Each number is 128 + 24 x the weight over its row's rms, rounded and kept within 0 to 255. Layers, rows and columns count from 0. The size above them is the row's rms in percent of the matrix's.

# layer 3 MLP up, 832x320, rms 0.0396, rows 600-639, columns 80-159
size [ 99  98 108  95  89  98  99 102 103  99  94  96 107  94 101 100  99 100  95  98 103  99  96 106  97 102  99  98  99  99 102 104  97 108  97  94  99  97  97 100]
[[ 99 134 120 108 168  91  85 119 137 122 116 108 126 131 108 150 138 147 108 119  99 136 114 103 174 143 160 133 158 154 122 144 144 159 145 144 160 120 161 130 162 139 138 138 161 137 126 168 134 141 104 113 117 130 142 130 112 112 151 171 131 130 166 123 116 152 153 147 138 145 106 133 159 132 128 144 127 124 137 127]
 [192 138  99 134 134 171 103 120 144  82 107 128 142 177 111 120  93 144 130 156 110 129 128 128 134 135 129 137 129  80  99 127 129 123 160 162 147 110  73 115 162 123 114 112 166 164 141 148 132 142 151  97 170 155 134 118 148 112 155  85  94 124  93 139 123 124  91 108 118 163 161 146  97 146 140 134 104 121 106 175]
 [120 112 100 112 106 126 130 125  83 142 110 160 151  70 104 110 108 124  93 101 145 127 150 145 137 108 117  73 119 122 120 117 109  72 172 139 128 116  97 145 116 122 142  76 124 148 137 162 140  84 125  67 117 147 130 112 142 113 146 139 156 138  76 161 105 136 142 126 126  88 171 151  79 116 118 110 106 139 164 106]
 [121 118 119 119 126 148 132 112 146 107 132  93 132 151  83 101 140 163 118 117 152 102 128 128 151 117 135 146 112  73 107 156 188 114 169 126 146 116 103 127 152 126 112 161 165 118  99 116 127 157 125 174 123 167 107 142 117 118 146 161 136 126 125 110 169  99 128 149 117 130 132 141 138 133 100  96  90 128 148 109]
 [ 85  96 161 174 110  90 127 153 156 170 111 106 132 116 101 114 180 115  95 160 170 128 127 123 111  95 104 158 107 161  96 131 126 115 166  84 122 179 111 146 111 123 154 140  91 111 108 162 139 120 128 112 161 156  85 109 145 155 104 124 164 116 119 123 125 124  98  92 150 123 161 117 140 125 129 105  82 150  99 107]
 [ 91 138 148 124  90  99 178 133 105 126 156 112  97 166 175 142 151 140 169 167 167 149 115 128 106 105 157 163 119 151 139 140 126 142 147  98 126 125 134 138 153 100  89 126  99 136 117 111 150 133  85 137 121 103 137 165  87 120 137 176 112 153  97 120 138 154 132  89 106 151 123 139 167 112  74 172 138 158 119 153]
 [143  94 120 122 109 105 143 145 116 126 162 137 116 120  97  87  92 136 140 166 102 123 147 158 137 122 150 131  98 115 147 140 106 127 149 130 129 125 134 155 127 106 161 167 142 129 101 107 146 142 144 151 158 126  89 169 120 175 162 122 135 109 126 138 111 102 138 158 129 143 117 124  93 120 134 119 129 143 158 139]
 [112 151 153 174 110 110 129 119 124 125 129 118 138 131 112 122 144 107 163 117  95 100 118 125 144 147 102 151 135 113  82 112 145 115  74 133 107 131  88 150  91 103 151 138 110 107  63 100  81 116  89 173 116 135 166 180 134 142  96 145 108 138 142 172 174 130 164 111  87 121 150 156 105 132 108 139 123 134 140 109]
 [128 110 120 136 135 134 134  94  86 123 137  96 136 164 148 143 121 155 112 108  98 147 131 108 135 134 138 133 139 129 112 123 134 104 126 137 173 116 145 134 142 127 150 134 121 155 131 145 124 111 130 169 103  88  94  98 145 142  93 102 122 128 119 126 126 153  82 119 130 156 133 145 100 109 135 105 131 153  70 191]
 [126 142 187 136 112 134 143  86 153 162 145  93 142 143 156 119 120 122 119  82 117  96 114 108 160 114 112  82 110 119 160 111 162 145  89  84 117 139 126  94 130 154 134 149 157 133 136 133 108 151 112 109 114 122 134 130 165  86 145 176 108 130 119 147 135 100 127 120 115 131 110 141 145 190 162  86 169 118 124  89]
 [147 106 163  93 136 179 165  99 124 134  92 128  98  99 152 124 111 111 171 116 100 110 152 104 114 112 123 147 138 132 121 109 133  99  92 135 114 121 105  97 114 172 118 102 112 114 133 130 112 149 110 163 134  94 134 178 120 130 132 159 145 139 119 127 161 119 149 118 122 109 111 121 142 156 184  79  99 163 100 116]
 [158 156 156 174 148 129 153 153 113 107 118 115 147 147 151 146 151 147 104 144 105 142  88 105  89 110 161 120 148 154 116 113 133  60  87 139 129 114 113 118 169 104 108 159 158 163 114 158 149 113 140 121  84 130 145 156 154 133 121 145 133 125 129 138 115 100 118 140 140 103  86 125 111 117 102 122  72 141 113 192]
 [182 148 118 112 106 141  85 113 104 136 116 125 114 105 121 134 121 106 175 164 144 182 116 112 165 133 119 152 150 164 176 103  93 151 104 128 164 141 157 159 171 146 119 122 133 141 148 151  98 116 154 124 128 129 115 161 102 115 160 146 127 167 124 174 122  85 140 147 133 136 126 118 105 128 126 125  88 126 168 146]
 [106 152 139 136 136 135 181 133 105 158  99 128 117 108 100 144 171 125 144 139 114 116 140 118 171  97 119 126 106 123 153 113 104 133 151  91 137 127 105 103 159  97 156 123 122 130 136 184  97  93  85 154 157 136 114 147  94 110 110 150 118 170 141 118 149 120 141 153 108 208 118 105 156 171  92 129 139 129 156 187]
 [116 139 136 135 166 124 144  79 134 111 125 130 125 143 107 163 131 172 105 156 114 108 106 143 105 123 145 193 170 143  85  79 146 125 104 117 154 146 113 136 162 116 155 142 123 110 145 140 100 147 129 158 138 102 112  90 138 158 101 147 138 123 118 116 137 128 123 115  92 138 132 130 145 127 115 122 129 120 124 134]
 [110 118  74 107  96 151 147 140 156 106 128  83 128 116 114 118 142 126 146 143 112 137 109 152 177 144 136  86  89 123  91 122 134 162 106 152 118 144 143 150 157 143 146 128 119 173 135 131  99 138 144 111 147 121 141 132 152 139 123 118 106 171 125 152 129 103 151 100 106 149 149 107 148 121 109 120 128 120 123 163]
 [150 119  67 170 133 134 121 187 121 139 123 121 105 108  88 125 129 110 158 149 152 137 146 123 147 146 124 101 109  89 124  84  90 126 101 157 146 143 193 151 121 134  99 159 143 137 113  93 178 155 102 149 166 128  95 148 111 113 123 144 136 159 116 163 100 110 153 126 136 103 135 139 107 116 137 154 111 106 138 110]
 [144 117 170 122 137 123  87 110 140 114  95 149  75  95 130 100 126 151 108 106 174 133 104 112 141 149 146  71 175 134  58 105 158 120 149 119 108 116 112 117 101  85 127 166  89 136 109 125 101 136 146 141 110 169 107 149 158 109 132  75 114 140 155 113  73 155 151  81 114 162 138 126 178 121 129 140 119  87 100 137]
 [112 144 160 141  84 127 106 155  85  86 122 167 125 181 108 107 152 112 102 123 153 149 142 126 134 128 110 134 115 164 154 138 127 132  79  99 128 114 112 101 122 126 130 129  99 138 127 200 127 150 137 134 125  93 116 115 135 153 116  95 103 100 131 132 125 157 137 107 141 151 144 168 151 107 151 160 135  95 134  90]
 [101 131 117 124 115 108 102 128 129 150  92 169 129 129 136 130 123 137 118 155 147 126 145 175 108 102 126 155  69 124 145 127 138  74 132 126 152 113 117 109 109 128 128 147 120  82 119 142  86 139 122 139 163 128 156  62 126 121 183 144 130  97 118 158 140 106 143  79 104 126 146 114 125  95 161 134  97  88 174 144]
 [ 87 113 128  98 126 134 147 123 127 128 142 172 109 106 114  75 127 182 120 125 152 154 120 108 158 126 136 117 121  84 170 190 129 140 149 134 123 120 100 131 121 138 124 131 106 134 171  99 115 178 133 140 111 126 125  96  72 159 193 145 145 140 110  59 130 118 172  68  97 118  97 162 168 132 166 116 140 125 106 136]
 [150 138 111 173 167 174 122 135 150 156 158  76  94 149 106 113 133 153 141 136 131 130 138  74 117 130 114 149 144 126 110  95 152 136 129 148  76 129 146 150 133 142 107 136 134 113 149 111 142 142  93 135 124  74 115 122 129 152  98 134 164 109 101 172 116 170 133 113 146 120  77 113 143 114 114 137 186 160 161 126]
 [ 94  95  89 132 121 117 175 173 160  98 160 114 145 148 110  86 122 146 123 125 145 102 156 138 120 152 128 137  73 109  99 103 109 140 136 126 124 151 119 116 146 179 143 156 143 127 133 176 132 125 108 142 135 131 106 133 176 113 156 174 187 131 105  93 178 100 108  87 167 142 134 105 112 106 136 120 122 167 171 160]
 [131 141 148 134 163 117 148 160 129 166 111 147 153 147 130 172 144 128 160 179  87 127 113 166 140 126 101 123 123 153 128  99 170 130 136 109 102 142 101 136  81 134 107 103 112 107 132 149 105 118 183 115 130 152 160  95 113 171 128 130 130 127 114  80 133 104 170 108 114 142 133  70 121  97 110 166 154 147 130 112]
 [127 142 119 170 123 135  85 139 122 100 118 132 144 126 127 135 129  94 147 124  85 110 138 129 121  98  87 102 110 160 107 121 143 108  96 133  92 107 115 143 103 148  84 140 132 148 137 142 158 132 139  94 124 149 157 133 173 105 202 163 121  90 124 131 142 122 144  94 127 143 163 170 126  94 120 107 131 146 167 142]
 [113 120 137 147 131 127 200 123 137 126 133 116 106  97 128 136  84 115 131 111 119 133 140 147 125 110 137 129  97 173 169 131 112 138 193 165 131 131 104 128 154 135 120 155  75 127 165 144 127 114 109 116 137 156 114 158 109 134 105 170 140 134 109  89 140 135 168  78 125 148 144 123 152 123 128 131  95 119 103  88]
 [171  99 106 159 139 112 155 154 127 163 143  97 142 136 137 140 126  96 116 138 157 119 110 118 133  88 135 138 128 122 103 110 111 122 113 168 148 108 114 123 131 103 168 124 135 137 139 142 111 145 157 142 106 168 109  88 148 132 137  93 193  99 142 108 149 117 140 125  97 105 119 148 144 156  96 126 140 132 119 140]
 [122 149 119 135 153 159 165 135 143 184 122 138  95 131 114 131 103 131 125 128 115 116 118 109 121  97 120  67 126 103 124 165 165 120 132 151  94 118 172 124 180 112 149 104 152 110 150 144 120 114 132 118 118 114 122 153 129 147 129  88 161 147 111 100  95 101 141 124 175 117 203 113 128 111  86 126 108 140 116 115]
 [136 125 127 108 111 143 116 135 109  99 116 138 165 148 152 139 136 139 134 131  92 138 147 152 150 178 145 157 124 107 108 123  67 111 106 133 126 119 173 151  83 153  93 151 138 141 100 168 127 102 147 144 115 110  97 107 170 117 153 141 117 179 152 133 110 111 166 112 128 126 194 124  91 107 152  93 114 157 161 170]
 [108  94 122  90 118 124 131 160 110 158  94 127 170 134 163 121 139 143 116 125  92 128 140 123 164 106 149 129 102 111  86 163 135 152 169 145 116 112  97  96 180  88 125 147  94 159 169 136 120 135 110 101 112 130 141 168 128  87 138 127 165  97 120 129 119 122 154 143 111 114 172  91 164 122 136 124 121 142 120 149]
 [136 125  99  81 104 145 150 121 112 109 155 186 131  92  94 120 112 148 127 121 112 135 168 114  72 160 136 149 123 127 124 114 122 115 136 143 171 147 138  83 151  86 147 124 109 142 142 117 147 174  83 154 125 159  94 129 134  74 147 130 138 176  90 131 136 145 149 174 108  76 165 147 113 144 144  89 113 110 136 154]
 [106 126 121 100 170 101 125 130 142 127 109 141 128 126 103 130 151  96 109 123 132  99 123 111  96 157 130 118  84 118 146 139  89 138 116 127 141  85 124 130 111 124 149 143 160  95 144 136 107 130 117 118 134 126 129 133  97  99 167 186 111 121 145 129 153 107 149 130 127 147 135 142 117 133 126 147 136 129 135 145]
 [ 92 180  96 109 108  91 106 114 140 119 132 115 159 135 125 132  86 126 100 128 114 120 124  75  78 113 160 117 119 152 149 112 140  97 130 152 115 104 143  96  97  96 158 116 161 100 168 139 154 111 145 136 104 116 142 150 112 154 117 144 130 108 146 102  82 148 143 151  98 118 115 151 108 160 111 176  84 132 106 108]
 [129 137 142 125  95 151 116 130 118 144 112 104 131  95 117 166 136 143  94 108 107 135 154 109 128 127  72 123 136 166 169 113 128 156 156 133 128 155  97  85 122 149 137  91 112 106 104 121 132 113 140 120 119 175 145 149 136 133 138 127 101  96 133 118  53 161  87 132  71 117 182 119 139  75 137 155 151 126 159 107]
 [136 119 111 141 125 139 141 161 120 147  93 116 128 144 143 124  81 127  97 121 120 106  73 108 132 162  99 139 122 191 133 165 113 133  92 113 125 120 138 174 108 160 145 119 102  89 115 140  77 107 139 114 138 121 118 124 155 116 127 110 111 154 135 143 144 149 181 112 134 179 143 125 158 102 148 125 135 157 101 151]
 [139 136 135 147 158 160  88  92  62 117 109 118 120 142 124 102 122  88  96 129 148 124 145 105  99 135 147 100 106 135 143 104 125 125 148 139  89 154 155 112 112 139  87 155  99 132 149 139 125 130 155 111 125 144 113 116 152 124 142 129 119  93 136  90 102 117 112 149 166  99 140 111 118 183 150 118 159 135 125 119]
 [177 157 142 156 107 142 101 140 162 110 136 117 150 110 125 142 128  98  76 105 108 124  80  77 108 145 149 174 106 165 117 116 125 125 137 106 134 158  87 103 146 157 145 128 114 114 110 109  96 164 131 127 124 116 129 142 166 114 136  94 135 171 115 142 124 118 173 107 119  77  99 157 124 157 121 151 143 148 141 112]
 [102 116 167 121 148 153  90 163 128 100  64 144 152  96 155 154  72 186 101 125 143  74 119 155 115 110  97 164 152 100 145  87 134  89 178  64 134 114 134  92  70 104 148 119 112 153  96 113 160 137  98 155 119 123 118 119 108 130 125 147 103 128 129 115 132 140 133  78 125 126 149 111 111  94 158  87 165  98  76 114]
 [103 158 135 129 133 109 109  90 122 109 111 167 131 163 145 132 139 171 124 148  88 115 125 107 121 169 127  95 133 154 158 113 134 110 113 152  97 160 162 134 119 129 143 128 159 139 136 130 155 134 139 109 128 120 121 111 119 155 126 104 138 124 142 136 114 142 106 177 143 126 152  78  96  97 145 113  96 138 105 113]
 [ 97 126 137 139 135 148 130 137 144 136 144  98 132 121  95 153 125 194 189 119 144 139 158 131  95 172 164  91 131  98 140 101 148 121 100  65  97 145 172 148 115 122 144 140 139 112 130 143 166 132 129 142 122 129 124 132 160 106 114 167 106 130 164 141 143 130 132 137 133 100 110 102 164 151  94 144 109 140 137 129]]